config = dict(
    d_model=64,
    parallel_block=False,
    doc_mask=True,
)
Each number is 128 + 24 x the weight over its row's rms, rounded and kept within 0 to 255. Layers, rows and columns count from 0. Numbers have three digits each. The size before them is the row's rms in percent of the matrix's.

# layer 12 attention key, 64x64, rms 0.155, rows 24-63, columns 0-63
106:107119165126123152097105117122095147120128070090115129115142145154088103099140149152136135083139104149112097125121125134152156134136083079140120149081134102154137143119151139081104119104116092
123:127096163132128135072135126152109100097161118152135118117145112134154148130107151115140085126127080179097120127142130122151094133123127160163079158097161149171173157132124131114126135134122157
095:136124131135131165146117115129142081134115132106117119168148118117135120183130130154107074106129120166151127130130105118148127143119087132093143165134155150135157121088128149066124118167164177
090:118104119104140103114113150133091121153106134112173113155141108149115114147152123109138098148146146149113132141126138150179160100107136143112127133130158132164131137075179083163123139191096107
096:056127146142121127156123184148128136096131188161130116137115171115130106099141120145093131139119183107153170140150138177143111105148117148161130119130126117107137114134132112139139104109149148
100:146108105129128143123161097133123120139172155123178105141155116078120105115162144123126109164152123124085155111114096096163109109100109103154114111106166127124179142132147103140110076140143133
102:131111130177108125112077108172125124149127108102152123205121138122125140161159121117134127120118167154108114115163122114162105097114146166151129083152100116130152094115107136116128128155091123
101:078114112118090149092157122154126138138139133127175126146130130100142139120134136126124151132150086110095124152123132161156176121129095145089156149112128078141178108087127127129161124148178116
064:111127121157113129125150084155132128151123122149082163155134085115137178133192152125090127096150104142138109171140100115125133114148164095121147152123119098171123095133146132095121139129150151
099:092130136098130100105139151198127124165115132142127094113148141098166092078127154124118125125109134091150119160133138141099139147149133096082113105092166132103158105144105109130122093134115146
105:086110128113138158160124117200150170145135130153112143112119127134116130116119095112143114117124130144114077152140123140158079124165135108115087137139128144119121162120119154093124137128079190
086:199119125148132129108105126118111118110139183124131156099103113145126125152158110163132157113114148137130151149113147127112111177137125130166124086152070154119114194125128138133144106124155136
100:123122146140165176170172130173157112177143135112103087135134153090150153112164096090115109106136150153165163151109106149108123113160129103112108122122115126122146116133111150107145144158139143
076:114126119126114102118134105125119154156138126136132104110133154090151099147130094084138124135133108113161109153134165137133120138135084095162114124097163068148147099154134155144097150162067164
095:122109170114091113127134140119110100183113067146119139123172097152148171134124165116113149109101115088111122097124106131121135141110141127091106123149082107114129126162104166109096101137138113
082:104133117093076141136144129069145111183122118136142132160114114121170123138136115092148149122118106142167134131108206114132141112115144149120158089117175118157121133127114130135163128145138108
098:097116118125121114115104187111156115113071113113124097162119118135162078105171143086095133146129134155118147135085136153132126190129143124157123111123125153126111140122108166120131138095137100
091:177081149105146133118118100136124135097146166141135124143149115148142131148111115162110129175133083130150160148151110118128128136172137112079131172109153104114111141090150088115153106089110111
094:117177151117110120161127147089146124117094120116094109138100158115167129109173141136107144163117143124143158151091164138079138134087102137160156124108130146130141105155139173157125129173122142
106:083176117115102147106133149141117127108100114099123119081112169139113122120134122154162135144112147136116116141125083120130118131158198097125126115136077150131104120099155174135162151122143162
104:117152116132141109165122119111108153142108106093146129079151160201123152092108130149151071164121161144090140091152149128103141117129126114127151131144077126105117130128149099137142132130155134
108:135124101191123162157131099137150097119128112115101129160132159073132111128107101090142141139110122123094122109095083155127152110121087112085127142114142127119160103129095137124099071122130124
118:151145123147161125131072154115140142113085147135127123128143141139143076136086129111106108119121153130112129149119158120093090146112100148132129100129163100132119159155112159119132104111066067
116:155111147128124133134160097167126105171137127127127149119120140116098181130086124112144127156143149140099123091105100071084152089108142144100122152116142131143124074141141111171097118117100121
111:133128156150138066146092111123125132160110113128118170155102130146136119128065178141172120099115128106157124148150155097178127138135134103129135117115139132089086119158143111146155129106112118
114:147112137164111091145153117109191127149097122099153158158130135114128136128100117111100135083134135144131104145119131140129152158073149147174126155147113120109135177128089176124119100135153109
110:155133110126115140144124121117155127148066123170113105132129138142158113121171095098152113167142155116128105114121126133111172142133068142135168139133088123127143147146087091111088096133166120
114:111157130102115128175126093082106112126133118127141151119101119126108118104165147124151141163130139126148126125117128114145188103139142113121172113154092120085120146149121207084130148143146131
109:105159179145143109116111160153183129155130181134104096117146122109110121093134114154123149133153128139136122118123121127078101093141110083125130126121162150110119134122140195120173148144113134
112:123111136125184133124094101104142136158111101170099113120141132144067166153178093107075141137144128137106141129149118118132091113106127105129129128102114099156112115159141125078097131123106136
107:131148118091116110128144169145140131159123129136126124155078111141116075111139126120157116126139096132163149129095178135107121126090126097151140088108117147172160133123132094136124143146075180
114:048177146135098132168150130101140180137114155082112114114120125116132092140131116110133101100139137135122135124126133159154137165133102100144157147106154139114155133113146140131131067110134140
096:116122129133125093132133159105137151145102130114148077100102137131115123111143118090123144137172151162098162142096152131114143132132197138102106074161112124135129106114103155160137073140142132
095:143120086149097117118140139150119152091093104148133116124100121149137130100122146105108136143143100104138097171127129134128115181146129067104147152112157125135122138142109154075165094078126097
089:147101147142087122136132096139150113139123143118131121112156133095093159112121112133192141151108120135079123135154109133136106187086129139129134124148090137138160140126134122081190114103098144
095:102164106125147126103111118139086125154144161060121111121116125159074158112135131147134124145102136135130110167130114086144111165151149109161103098106121114136136183124101148133117132085155126
098:081139123156152105136131141140106127151127157171152145123139116105154094109137095129128102113145120139134072122152126105158096193159176129138078126133102128173106130131143155132122101142128154
097:124083149153144162087125092151133158093080164104101156133133124119128109137096107162139141117144168139152121160152141112111130107164151111127157105133137126112127144105197115101153141108109130
096:147139117155107149160153146172117133169174139133123145143092121108138140131110143147109135091173118154091173134103078125142166128093103098120133160141109104181098132115139126144144108122137152
095:127098089158143164127126146157138143094131135089178135106125144135131107112087159129144143163170133128156119107139099163121139145126091105165091114133155124122127165160124169096086120106108133
# layer 12 attention query, 64x64, rms 0.145, rows 25-63, columns 0-63
131:113149140115153096147097144163136108122132189143137148133133143129108110154125141149115133113097134080172126118153086171173129087155140122093117130096137129135125128111141180153143096106106095
108:177148129102134096138141107149115103159089126161168188134147173154126104111131144114127126156100146101127134154092112109158137109094118138106130078121150127113158100103106134101146098118106140
097:151095124101140139144134152152124129166102154159159134126132106111078143148159130146127155135099110100151109153098110177104172116149108141140108146145105154115090144133132185120144096164161118
099:137130143128119124166137106106118135121133081140112130138136112157074137168123129124153134103170082137106125129114108109101133126121162049166106158120097104118140105117124097099143147108147087
104:171147133157119092125119136132128107149111098123104139139172130154134089155149147146079102126142132123138098159121153151106098155140152159134106158168113135122107164144132171166180104139156113
097:131155119113117144141125153106115131137124119116131161126123091134114131169169127134084138163134174102103086091108094112108066144131141125105120092132098164108108102166110147101142100126114087
112:198178192121144153149113155103118122148112121134123145154139119127106143119144164171139137128136137142106108110162127148113167142116080120140098132114131109124149112123106186161131110121142106
082:124084144133140118146105157145137119108071104146086127091134136119097141135096124125186175117120130139118141129144150132149165180096129126147095109144140114143107122162113095161130081134102132
087:145081113133055137130138145102117107114110128118075128092131124116149159133095101124089146132118138135148101133101116114163159128167148151138092118158138086113112114123103154150096141156162138
098:151129130134152138125091130127107113102127116102153148133139115116107125121105166139091113141168151135139156111134108069103067143133122156101143092139119164168157163120146111143163168126079127
090:135139107129120126133147163115089121125089133152121106151102155130149140166157142110099142139112107127171134148118189166163132116111123131153115134148127115109147116111086098141149092147180067
079:152117175152168125077103183146146113099151114152128152144163126119116120109182138141119150120108110153129153132130150147121120121099116068161126135155098121167136119155132116154132163134101109
084:117136107153080119138086147127133148145085096104124161137145128081121101156114123100136174163122160136107128099097157155128144173107122126120121118155114123112131141164126126153120055116117110
086:108124104188127183140127095145113126089125155108103152148148129131142156108080142120164130163131128133154154096149105143190124132138182148146124127121140115130107131126126097137151128123100084
080:106129126149137079119135137115170142088145121156115165149120165120136102112147133115121175121112188135118135099113155148128169108099104132118174098159107152084133128111132137139123100082098125
099:124121105059132122147147138107143116175117139124113144105093156123111134126161148109086161141112155093119120147138146118102146061105103110100126156102143135097140135154141149145153073129126121
095:107096106121087145126149122137117129165136131144114094149074124120118127139157098079109107099139104136141103154124134099130139166094121120130143147108112079149141136157139098080109157177152159
115:148114171126147107117134112153131134134091193109118112112150144111092120129135136161141140161095192095147096123114125145168145121127115119127163110109127148086127160149139113133123066124110103
091:175130111153141098134145122087109101160129100168122086127128135123128096112145117124136106133141164140146123106130172099103147171137095141137130127118118131111113145098118098101162158099163059
115:142148116134129137149133125163139154101141117080186171122184095138111186139116168119131110140128165147085154111104124129113129132115129104127113106102108148139105135159105156160094154123136148
093:131103161081128134143124067108129111143165119109146125126129127148083176143087107156138137145102120111151106145137093093146125131136142156106105160101099135090111069146154140125160123113122134
108:127148088107130069105120158117082129140091139113159147090134147165133116140106133110099159122123195130158096138108147139117089091110112132119134130107155157121119171122132153123142121150122093
103:141106110137106141137084150161124144147138155133110123123133151130166137118054132127178132134135115141116130076110176132134164115119138160129127132092125129134176119159173135138091125114091161
126:152137131124113171143133098140097110128116108098140121124152075156120171178090115130151105087181124137144103159095121103131134136168157152148105091119156136122149172131111129098141118142129131
111:129154157148111108106154128128148154129112152090125133163148106110081135131164117112143151124114145119084112147110134096091142164108129121139152128118110108157106169134077188183139104127142122
110:112104123105103098088136146116177142122121125141109145146123154121126106113127096149151123136087147163118158121146140111075127152086143140153145115161124145138080135141148089111135166185136171
108:142148153101102125184139121144153115133089146110087141165142133120149116145147116109121140143131163109138108149111136089144161146150088088126098135142099072104119165101152150114151116101170132
114:193140149143133161120096120144124126131108150139103128124154190136121116084154138123143119111078130115129140134144106122133105102133066071099130090117138122129120131137148154141161139149089152
111:114111116102111147142123150102108110147172113143110145065147147104121145092119084139110132108130113118102092132136156104095105081119129100140173161153166132148098096120164146151132133142113100
111:155110100070152158083159142153095102206104107157111114131119105131134149131142118138136169135106105120133126167117129113171153106091088111106111115106120142137152132116140102132125129139144118
118:129163127111111082117135106155137171119107117103118113114128103117076117091119125187190151152128145081111119160130088158130145126128126130124129114116112131115120083116122121145131065131135131
100:095139144094138089087147150154121122125117105091121112102107156150115123140175156127127104082081163122095110140152092105147116135121139138151110121110123098151137114099178152148144103144156161
100:124115136113137127122157086133114132082135091143117132143099145122143155090132108073137157142146142149118133150122133129151086161128164065155109147109115147084137113125127168097179114117101121
102:113129110128062152121114084128125121101096102138117149164133120093125138121096151097115160113131128134178140157188101147136128132115107116142141147171141146117117145152166096146132086147147102
099:101152150118135172126137127137131106102117110105140129115182141147144124126099164175126155149123085108198130173124131122134159142123178101108124175130124134136108133122131152139159142116171148
105:116151131148122098100144164110153107157138110131167136096175127085158140111125112123158123115139147132133125129125090109181103167149162119082150123120108138118121167153096104142168086112128106
102:137102157128131144100082110151122171054131139105107093133132133097147128164107120167144132145112167128127155128152151091134089125124114100106142089142128095121152133158128125160133138097125090
102:122106154128158109160143180108095167136131134153136174124105094104129112136122168110140129107155111158173120167131133144135152115119144105116143129101166191128135124118098138131164121166155154
092:171098167095165127089155116137151137126144167127166147111144141104164139089116131107144123167110163121144088167126124131120144126148138138173098129140116164098115115135116145113096139072135126
# layer 12 attention value, 64x64, rms 0.161, rows 0-63, columns 0-63
085:103101119134124115134117107137118126116127097162141139151164120099179120159166083115087132155122152113143142156156132115138126098130117164103102134159101129166158134046151129109110120113119110
095:156136150096134123177142172102139106126155108132112156164096121130134158095127098136143102108118149108129160126189114102114110123114154181124158171157142143128105092123139139148167102130130144
096:106163129111146195082153131081151123160116109129094132115119120128130122131155114166103135105116159134097108122134114167112111172103096145121149119144129120130147138105203120130157124128122104
106:084161171094124089139095123125120135167118103153173159153147143123146146133132109152111093091118107147132124118084120131124112107148167136124123116099144154064121153148113117142098134123084137
110:136148152125149165136138094139097097141140107171116108143084160183140161150130121144121090147117118119129101173172076074122130123153101113132139135130155150144137129126144137133083134106140143
108:136141166137132132112082121134131160094114122126156125161120123127159138116164141121147097150139156157141159129135146098110098148144165098138142125153140106208115175153120077127135108117138094
105:159137105136150132106166147118119134149133108132158181129122092150116119098125166104156109132110144123101080104091143108129144149157135074160137115090154141133087176104128130129178132119127119
095:155099121132103092166112127130142085140107109155095116100087091123145112105123161131104123117158106106148138110131118177134118114112150161131123144138104110101125155106157139212137117151126150
101:122099150142154129137160149146119123116155164184142141130121154092123169118149074129127158100137128134153141102090134157083206121111154095110113125130117151136119131164127132159116139129129137
109:160124150152105121121117126087137126126129126123126161119107146082093166144120110119127145153099119128117131150132192083125111125138143068142102179153123105114128130153126134086192126150126121
096:142125153099170118176129132159133098116107119130165133143141120128114141070135129097111157135133131132127086117167110159126134158104113120127103097142174159147113111105093118117170109115078170
098:094081139108115150131159127166099130106136144162117121078129114104132123145138112136127132131128118107125083122115142160072095164124160164133121141122134148086140122077096140133141096185132138
103:088143131078102128124128136116135132116105168103153142087140136095127109171126147088117175132146131146119107124107133145132135082135139105165147137167134113113167152137163096117155101088134173
102:096124136138140110132137162140106177131082153106179078137142128095150120102119114069142136139110136110112122106096149091139152157099119139117131175146149122115116135171089101142120105113144145
106:143122090153133078133081095117117133154176092118092158082115158105133117104129124148145113131123118098099138148118159144144136125166114117126140147133133129141169137078098128178126123140154087
106:163109159122121127120138130100124115127174107146110112138150133167156118151108132159128152071151113118069084154125096138128119148131100121161114133145142171131127109118156129159182141082115108
109:138151113125107120124071113123099138108142147137118127108126155072112136119113131070110157140128147149075127097144139132114101066118135120151096164108118082134134115088106129118174115129116127
096:120135132142057157127129126138136141126159074122140138162100111122126120128109141094132146148119103077125107097149166147117119084160130117152135097106135165116144095096128110140147127191113109
102:141126140181157106168103113099148151135119120141112109099141102122178085090132149137151116127123141121138143148152084138173141123138171166158105145113143093160132080123144092123148134144129113
109:159146142138134145150114144133150163087107123195158107123113126172131130124118085114097114103147094124154120114135120075135128136122122156073156095156144152140139120161134146124079125137161126
101:126133126139170106124140106137101149119143096089174141167120106083113143112113168129172133126167117152119141157124133082124151116147162168122094098146135131108098119175103116141143096143118097
100:112116107136132164144145093094154120138140122111133082141162061109121131162149117118120147127138117124173164100143109134125146105132134116120147170153169123119149134190067125126147107118111130
101:138081102151136092139131145152131162110147080142143138120118125074146128113108189105143137115119113131157098134098114089118088132104117103149174120142120129086125121130118136139175150168139112
099:133145130152121126204060117160138142145099129143134103142152092156130148075111143084128121099147098138127159155172121119155148137118136095096137124128138139140138094127147158109144115114143121
097:116180133112096122107117117185123120142111119140147140158097131114110111099123112145113163114118157145204103159125123117140093175148158122098157179126146137135081124135134130110126147131127138
126:180120128134121136141120119119175151110148148122160117142101133148151152110129129151080131123145118139144200154131124099101143168134102148075116107072122132109146140150147134164109130089121120
095:144156080109110131096142111131107101104159105093085136128132147110161107112114112072124128181060090109087113117109147144122115130146129105151126120154140139165130149119114104150127148130110141
096:142160160183128100117125136116140128125134087103155136119136179079156131170138130123136108128099148146153126133140128099115123156118128064086132089110159165130100118156119143130123122084108139
118:129128146126119121125181142119134124103131170171163105137115065143120146155149127135133137138183144136105153122091114090108133157083175119095111106141161127122158096144103151131124138104104126
111:127156124156120127144150094153142176119116124093142105164091176105147143145105089134155130089117131166146139144139129116108106091107121116115164111127116122101158146192128129168132165109106138
099:117112092131099141126116117126153087125152111108105140109104147160207108098156170178108090113132137166147124118130139116120125139105142122111098123183119154110115111102130154126132141172126124
117:146110152083153153139150142143138162145127171135157130086122125137078147149088077146162145124158124147180135151169132130133175163113169125116156124147134131112116138118128103131135111145129095
080:102138126173109138115130123127113115101103177076111093131159113179125106131125157119127161134143105135095129168068112138120110137110105155119114110071136129107120132151118105108135122161171137
102:152157176145157108139148113120169138160133124166152096121127102136140157126074119109134150154145135120161087143136161123136157107132147138135135132123159130111123145143089111126178133102167067
094:094145083170119120113148133098141200124151127122135127133129126122183080130110127077106115103161129156089119121172131151143156129124146117145116147133122114138102146123155115132114087119133084
090:160154124153168135129127146113127137143140096088089160139119173127093140112111131138154137127129172103135115089170127070163161159114111116155149125122144134119155134157096101123174142112141102
090:127083138107121152155173132109119111151128115138115153134153133146126115104170109118130126138117087149075123136159152167084134101099121115068120146123118129144134125096122111082185149114105110
092:126128154152096141120155162102140131107076114118149097144119168142113091121173109087153102149083101142138153165121140087113130086163154146128133123136111148127129131152123106174127131110153159
101:101094164111145147144130141134058115121143122090134130144118118132127169162119120094106154129089074153105157107124128093119114119125159142140114166109092118127167102137113106127182125108114129
089:123132148082128138133121107080124167142117137125053160110144095144092116106123141106118102110101093142125151108124164119137162129106147110088109195140090133129118166130142129145127141127124121
107:163112115137149140140161179103108125124138132160168109101127095119135154149142150123142131089119146101129113137142119146128172144151098189139187098109088146160171111145116128103144120143144137
090:149133127137104115101133205134134123157140127107132126094110124115136144119116076115108156114126142094121126160113118114126121143095136101120083143081169112093136138078129090118127088110107167
095:110142141097085088142105132093103107123138115109145083134136125129116142111125125149134134141101132124134130111167105147125142149147090153172142107109116180130147114068127170155103139089154178
087:119139129144166129115130137135111105100152096119145146103112113132126172100157097173133182116139115164106147134100111084121150120120161139151134112092102177127159159120117168117104152167161119
092:102157118174177154082143119099116132114134095151149105126173141125070129141113103112099130106153135107094093141097109108160151143139122132106118144144134110135121082139135129161128114100117080
086:129126078104123130163158101147072140120128172118131162099142149103094140102161121077125085119120121084127126119112156151119127099145108151096129119139152103134138142105107121165124084138155109
109:165158098131109117120105126141117126119115064122129154114147122129096101131092105124126180168097125121143160149112132119151107121150163153173091114142161119176158130095121107115131132092110150
087:099094150159149106126102141122109091128138103126119123097154160160100159113119101110132131134116148147107137093102094116191141157105126114155128090119126113149117100130103161099128152121062149
103:158159140104060100106179104161115139116170132151105115099105120117172108125137134148122139119147165145133121162122126149140126088131096169163128135108154101101118144139105151130112156114101105
093:145159091115127121088124064102070092112112098066130115094118089117124106144118150154137125136168115137136077122113116108139149135138139140111121121125127120133117172135143097136127119172120148
105:114153139133100154111154124179099130164132158102124093116086125117137168160143126112135132142126135139117157091095139153138120137156144085140125100121171150153162139156080148095097127086140140
095:150124122112079099132116126161111142154128141178144184106071154129096126119123104109129156110117125144159118136147118081119116125170094137130114075115094110117103109124137156105133140111132168
091:175133130143156144157145137108120123158092131153108131152111118085114126171110156144151163143131133150145147094129093124162128120121117082148099167195110138154127117150158145168120106097121125
103:082132122144119135142110104104135082136099113139122140153140102139109091112180147115101118130163105102096151108147132130147143110116136132070126171156152138110124113155132123119120065123149075
108:128139129194112171118130121141108092098149173088109146150140121116131114096136146131131095115141135142114139145157151142148157143098185121112113138111097158144118104097116065155126112110131103
118:115082124128168158127137108132119181164131130111147114124099083140119153138125110147135146139168163112137123184141129137168169138150108165145154128107123080118146156110124158098135118121165103
096:142156173140123140117127092165142133145105124110126141189115172148157119102137141150180113148101133099089143170110127111143166123144113156133147136141133120141111087134168136111141172114134089
091:125146132159152144120147133108078108141079101121136138128151119174108150142116133155125105130127088180098060107127134123130128138145137130111165149147117139147130086105150085108125078135134102
103:110129167131120146111189110120112072162119128113103123157085100140120141100134135140135155155139132129123113106161080144096133109128167171115135146143111149128134142112174067118137138128112103
096:121117130169134109117089134153143154127136095130129108131108171172117103073158148112101121156116124094083148157152129128120140181136098135103070132105111142120126115158140171155109110119119131
088:146122154118111122110141147103134170144176097053120122116092097136100146120108109116124121118125135113109126118127113128118092134082092099098180106116097128131136115153099158103147146093094141
092:166143130118134161143121129123151100096133132136090156125160135165148110141156108134149123146106107156086140137154131126126124151089120153071119153151104116146067136115112115150081101138110074
113:099142141090142146104145124146065105150078129092116100118118140133131170100135104110094144174111119157118123130099158101126104128121102088135155121142108098143150124115157094146177102120122138
091:103134105163123073130122141076112164123128144108117130108096130139083127173113110103095148178117122114132099159099176105147157135113127117127134154191129150133099142113111108138151132120125120
# layer 12 attention output (transposed), 64x64, rms 0.139, rows 0-63, columns 0-63
082:149097098092115127159159127106120141150105143104124127077131124126088147125112157128147106094141102115135095122106125130142165091151135123096140169125067156144140103160148083140175141130119141
092:119138133127173151120138132171132145154134100084106090115127079140140142130134137128099124079149184155140158148072102143148129160144141135134110098108148128128120102105118108139163097085111139
097:085147084110075128163131133151148103099103133118121100166132117126113146175122133105109084146099164129139134147126141126155128106156133132118130118099062085128102145104110160138155109107122132
106:140112123155091151098156146130155122114116091131153125127107092137120130083107134098098122120130150123096156147165126094062138141101121123144084179148127136136125160154120076134130150135164138
115:154145082069120169118132121129140079155150136114131161148093105096137106123096125131128130121102127155159155101096140088099144121129152163099110108088114143150117135114170105167136134119110133
105:129114169129095094153147132094149097136126177093147127114143147086123107139088129152092156096137112173115089140118100115080142136118152131146139152102145127120143099120098123121087100124121091
105:142178146130132114114127121073150099145093148132122158132142134142148130128147149126093100142126161155147149147160160158094142086126072143134171121119145122126097155110086128096125134152161095
091:119136125075143145088148139135092159083114152154095075144113140172115166114130115118113120130117170122111163167113128126147079135113140096145097097149158118145132099156142118098136122132143128
102:130114099119090145101111137125146155124105090120169104087172105132104141134066141130158166103137102124089170145158115157148084147139140133163112130150143155130124111132096151120103106112133124
101:122081148150135120154105094135137114137104107144155117124150147146124063137105135115123110105149111140145117118088100156154168127125129153094128115124168118119120148125104171071140132109126062
090:124157132123152108129122172163093142160108127131083149141082080145110099141113110136131168073158168133139142113123136124082133122110121149131168152125121152122127098103063124133120121129138120
095:102153108119113122128119130123130144119058079104108135120113135153081170141137117118144160088098137112174127108123122119171138095100100142153122130140104088115155120122173133131084146122126157
100:139127145115117147135150088135123146130128085163137144128144135143110163135145116158129136175150103129107146127132079113122134133115149104060144122140068118158166108126099191134129098151133108
091:156129147174111176114147130140117134098147149116161128123131114140150101116122147156103159113180073128136120149136112132101128065129098124139146156146143133112149083113111169129122122168088146
110:096127120136164103122125098118141126134108175096130116113129163138122098104107134140129085138119133143164127098123129122124108149151067136139089113155125156115101135188169117081177129154106123
103:106144087127107128128112162124127133149094162121122162134096128091139097129151152122098075166092162125115157112058143144094111115128137149129119080117111154142119126102106137126096143120114157
108:123082124096164090148122110116139133112109104131102102125164154139127115128155124134127107095183075141134152106115131135167148141150121088135171140185112107144132108159139123092101131142128095
107:127124103122150140099132090084135120172059106165104106169143203102109111115135102102139108107114087130156118130136118166138128143104105126154113127131144087149121121122120108122133138109142133
096:125143143128115078119130138163108131143145130098139100150119170126123151149148150147096142149161143147111107135101178126132122140136112091110130107112137175126114120109144078079126122170077177
099:108067143135120185107128170120121105136196116119121143158110124114146154118117132147149143110108090142138124159144131085120101135128132149106120125110145091099170125144111107131101153085095137
109:168133132160155097130122153119139127142125121115127143172141101121111117081152140083125149088130114166115106132102097134108136153109137098171123168127195156101141161117106133093132135164141135
103:157129141109092124126099153147138107133139107137101099148123118143108132117150105129175133141196065141107081141122108130114087144076156152111102165125151124117106106130157133135121121094108124
095:173096120117147115073119115107112133116094135120122106123108128145117141111116094121108171134122154102163119128113129187116136111138112117120126116109203091095144174120108142086097118113128127
097:121130153142167082118134146100098118139151131129136156147140120135134093142155107169149125141153101142145121118125156091108095136147155088104094102111187105100144098140089085143123138103092113
104:131100177105160132120132125102142084119137097172117092122124099100149163118087115150109137099150122095114117118098131127100175073112140124126080123146144135111148163106105148149126142111095125
126:132094142130132137111149160137117113108156188132117111105120092084127115116113154116149130133131160142162100166144129104155078158156168126126093106121153167120123187124127114162136134107149149
088:112097106135147146126093070075095123162108128146105101151118158119099114144108144112100088151138114142150134119139143143098129090115095158159175137115109118131140116143183137132114125156118092
101:128110095135125113116157127146130126134141179134169125127171099132113117115114156161141161127146147135139110134144113159049144093117141144105091144111139168114135150075123155137139161113148088
125:138114139129104163130101154152137129109098138084114152141166104103113124105172158159181166100114118117104123160178110095120101112086169132118143123134129131114126127106122108148114111080159130
105:171072126114138163117131111141134109116117145157136113135162115089167137102064129112126148173153107110150128127152086146130137166135169112143076154128158110102114143126123145116113105109136129
099:092131114143175131094132104120087137093115142150112131119131134124089144132138124156116119107080157144097095142111152153161131137176123143132136147126105125079101148117188115118143080105158115
120:115163186163119117168113123149138115134142085143104173120139095124122187112083125144137144117112129120131126123119113117147057125107145123099100098139154124142156111142079142119108148125128143
086:131103094111145133150124127112123163155134131064162173128113094136114139156147129150106106097078120086125123153114116121141134172121161108081142106118130116163108126135071103124139152120114147
099:101120082105126172149138086125132103092137160104160118104134166148096130129135132107126139131120098107107163127144125133126158123129103125108128163121088133091094117144199168131105150148116097
093:113086112125153152129150074115113124155122124145125118126108130080181100100124131117121095126104119151136187134141072152159098166117104136132137121152119090138122155124121173166123135110145124
096:148147131139094103113152106128143129110125117109138092119093121164128151123139091105093162151111107129104096144152148101159129106113157141136095154132105079106137139120162182102062111137135141
097:151125103111170130100098154141175132140153143132110084153108155119162110101159117158113149119097122108127142110148146082108148131125134130164157099117180122088120128116109086129098166130111100
093:114180130087160095091136125116096102136124139153128155117137134132153118162155138140132149126167138104142150156093162165126117156100138148133162100121153118118113124078083137080105123097134103
106:107130143108116104142137184104111105089156172138106117163083141136165112086163125104107121126085134132120094138116153086118135119129108108108124135141091128146122134115126057107136126096115136
080:150122106165085142107114118106160113077121120119154124129165156105177112106101147182143133164113133112128115148129108133151082126151098105152148080143122078113111101145137104125125137106117140
107:140108138083135103124119160157111109122138093134104073121115130132117163138110155154121116101125203131149137147102168105118148127132162132100129178097096145140117113130161120166118124097102119
091:113149128144141131128140101105136134130104158124110138100110130104109183149131134101085115124078129170136129117111166145110115130117101144105147080140149143141118162137172090095101173166093149
098:163124174129119102101143152130107111114149086144089145098142152190093127133133129110124129082131149134142156138080131162136128114141102114127113145127176112130152126147109178085168124119120127
085:193166184112120089144117147101112129128148139145141083128116127121145158142098127114105126131163138107138158116132145127165121134110115130110115142113124104141140113168072078097146121132108082
094:093117113116157144122115070104141139126089151156125072147109128135110152143133136109160120130097114131168085147118109160190132103121159111118132110088145106135120153092158133136135099108144106
083:111154108162140164076143109116118163113143082146106112140126119131148100131084157146105129106110129127149067111122094087100127122138128147118104113090143132101096116110144154158168158107119144
098:107163126148097102144127151121160116108106158156145199137054129128145130151089132066107125121127119120140130123108142145125112103101135134128104110119150135126140130135111111172094100122108165
083:136145145122144062176089147105135122121127126133129116180122142099129141120135096115109147123095077130112096132090139128129149119109146122130099163088132101171155159122154148102120096138125170
100:078101094124130138132120122111109098130134066114143139143107150120122152134071105119148140078146130139121149090121123125094077147138133130163133161157131151158103122173124148090111157132145141
100:117126132145109145145155118145119131122147129120150130118141140129119124140053153142144149130083128104107155168131112126130138132163173155138108134132155110164153120117139041123129072114151107
103:104131113114124094165167101111115101155135119123116133132102130136141113149138116117069110130178122166114104114065130129096155116126129122123115101084086120166123102156104103144131135179116143
095:118201177124146122185113149136127086110126081125132119127132121133140146154122109119136117147105145142146113121115111143072119119135106176139132159147177114109117137174154157119129156122125108
101:107141186150113124119145094144101127093103103175124120094126118154131141129184136115123144145153137092126119117149128169162131110142102106175161138135089105119150131146124114156125094129133184
104:128112081105169185124128092122132160145120158133086121099143117126147120122139148172145167122158095096149121117135107125134151101125116099119130084164162087143131150104132145142122159087144139
109:118110111094138131056168110121166170138096126130076124134134132123147085126118117120131153113090067099152126121114080171137110145142124131098140115158119136142137136113126089128129102140132114
118:148099097116094110126129144127138120092116157130142052096108132140153115178099098087086083119122160138107127147129119116107184135130127116120133164128115121155113156152153157123117113140135137
105:117123118120108125096139163130128138107081114096162119124123135133093127122149105131105146119179093118143138153143096147095132085095150119126130146128132084088119169102069154108081120109104120
088:122075136142142156135138147138156081130123137117128105120130159125122127128153150134150124125114091109153113143142121118147179154110152149130099110099134084099160153124150048112139107081109103
103:119103110124140143077120103121115119146112140142129147108149141165120105123145121114141174108139100129140132173179148070120121132129099150136154147133148095148159117147093045129109140128114125
106:154118157103126124138133126127130145144137153106083133152160113093141125130113135115159134134124122119142094147119072146133121081110166122096177126110167095116135107098093202116107165116126128
084:136135149066091101136120138107166124136157097111141102135139182137114147111128121095111087194099154153125119119102155101112139145149147133153159071112135120118130146143132122121108120156154127
095:133105125121138138124099165135114137114059131123106158088136133128152111100102134146155124123083094079147121121182099113146092153096151103148136089107154139097139091122111129133137137103157122
111:131120120159118110104142161116055106136137173122146127160093159133162090157164117145123141117116126146131085128124128127148138130169154150152128120092140150109146145132150071090110110120095137
089:136109133103142178127130117097123095101147176152176170118186109106128126147095116140124128154101127159133123122100134119164094140153156121133126124113113113054132156124142133145128111107162127
# layer 12 MLP up, 256x64, rms 0.19, rows 0-3, columns 0-63
083:129106141134107132157136120139137104087145145112139135105097112120126129134090149134122157138148135169155163147133102150149116122138098127120142107131116097131115098064152190112121149180174178
094:140100101120121154154146118121131103100131111147127114158099144133152159116099094178132102124085122141113178117150084127107105119126100147166129120132108145147092101146144106155133121148052129
107:145077105122111175109142074141101150110130162135128102135131119156145141106170102120143154114137109126106166090121136174149103113115160128172117158127116143149102119121104106163115097104161116
106:112103113152101146144193095111116138116177164130134145140129099066153103104112086118113106137142112101117162134138115126170102131102103110128122121138159142172096127126142082115116116135126110
# layer 12 MLP down (transposed), 256x64, rms 0.092, rows 0-2, columns 0-63
125:141113144099173117136124131117114177132139139151127094119083135144134134151101147123143165115132128142137116139100143095125140156153115123113137148110109090133108075123137217100126081134146154
089:129138121099184105132146124109140125119103169180114104154157121111112119115184122154102172125150135095129107134075137151108115139098137128076127130147125108101111141088131139145129125105173116
100:124143113147165146150146119140139168110120125094111136120118124137104134127122132097082176124113114146128100138138156151162108127099070095152176165139195115122167123097105118114131133138110105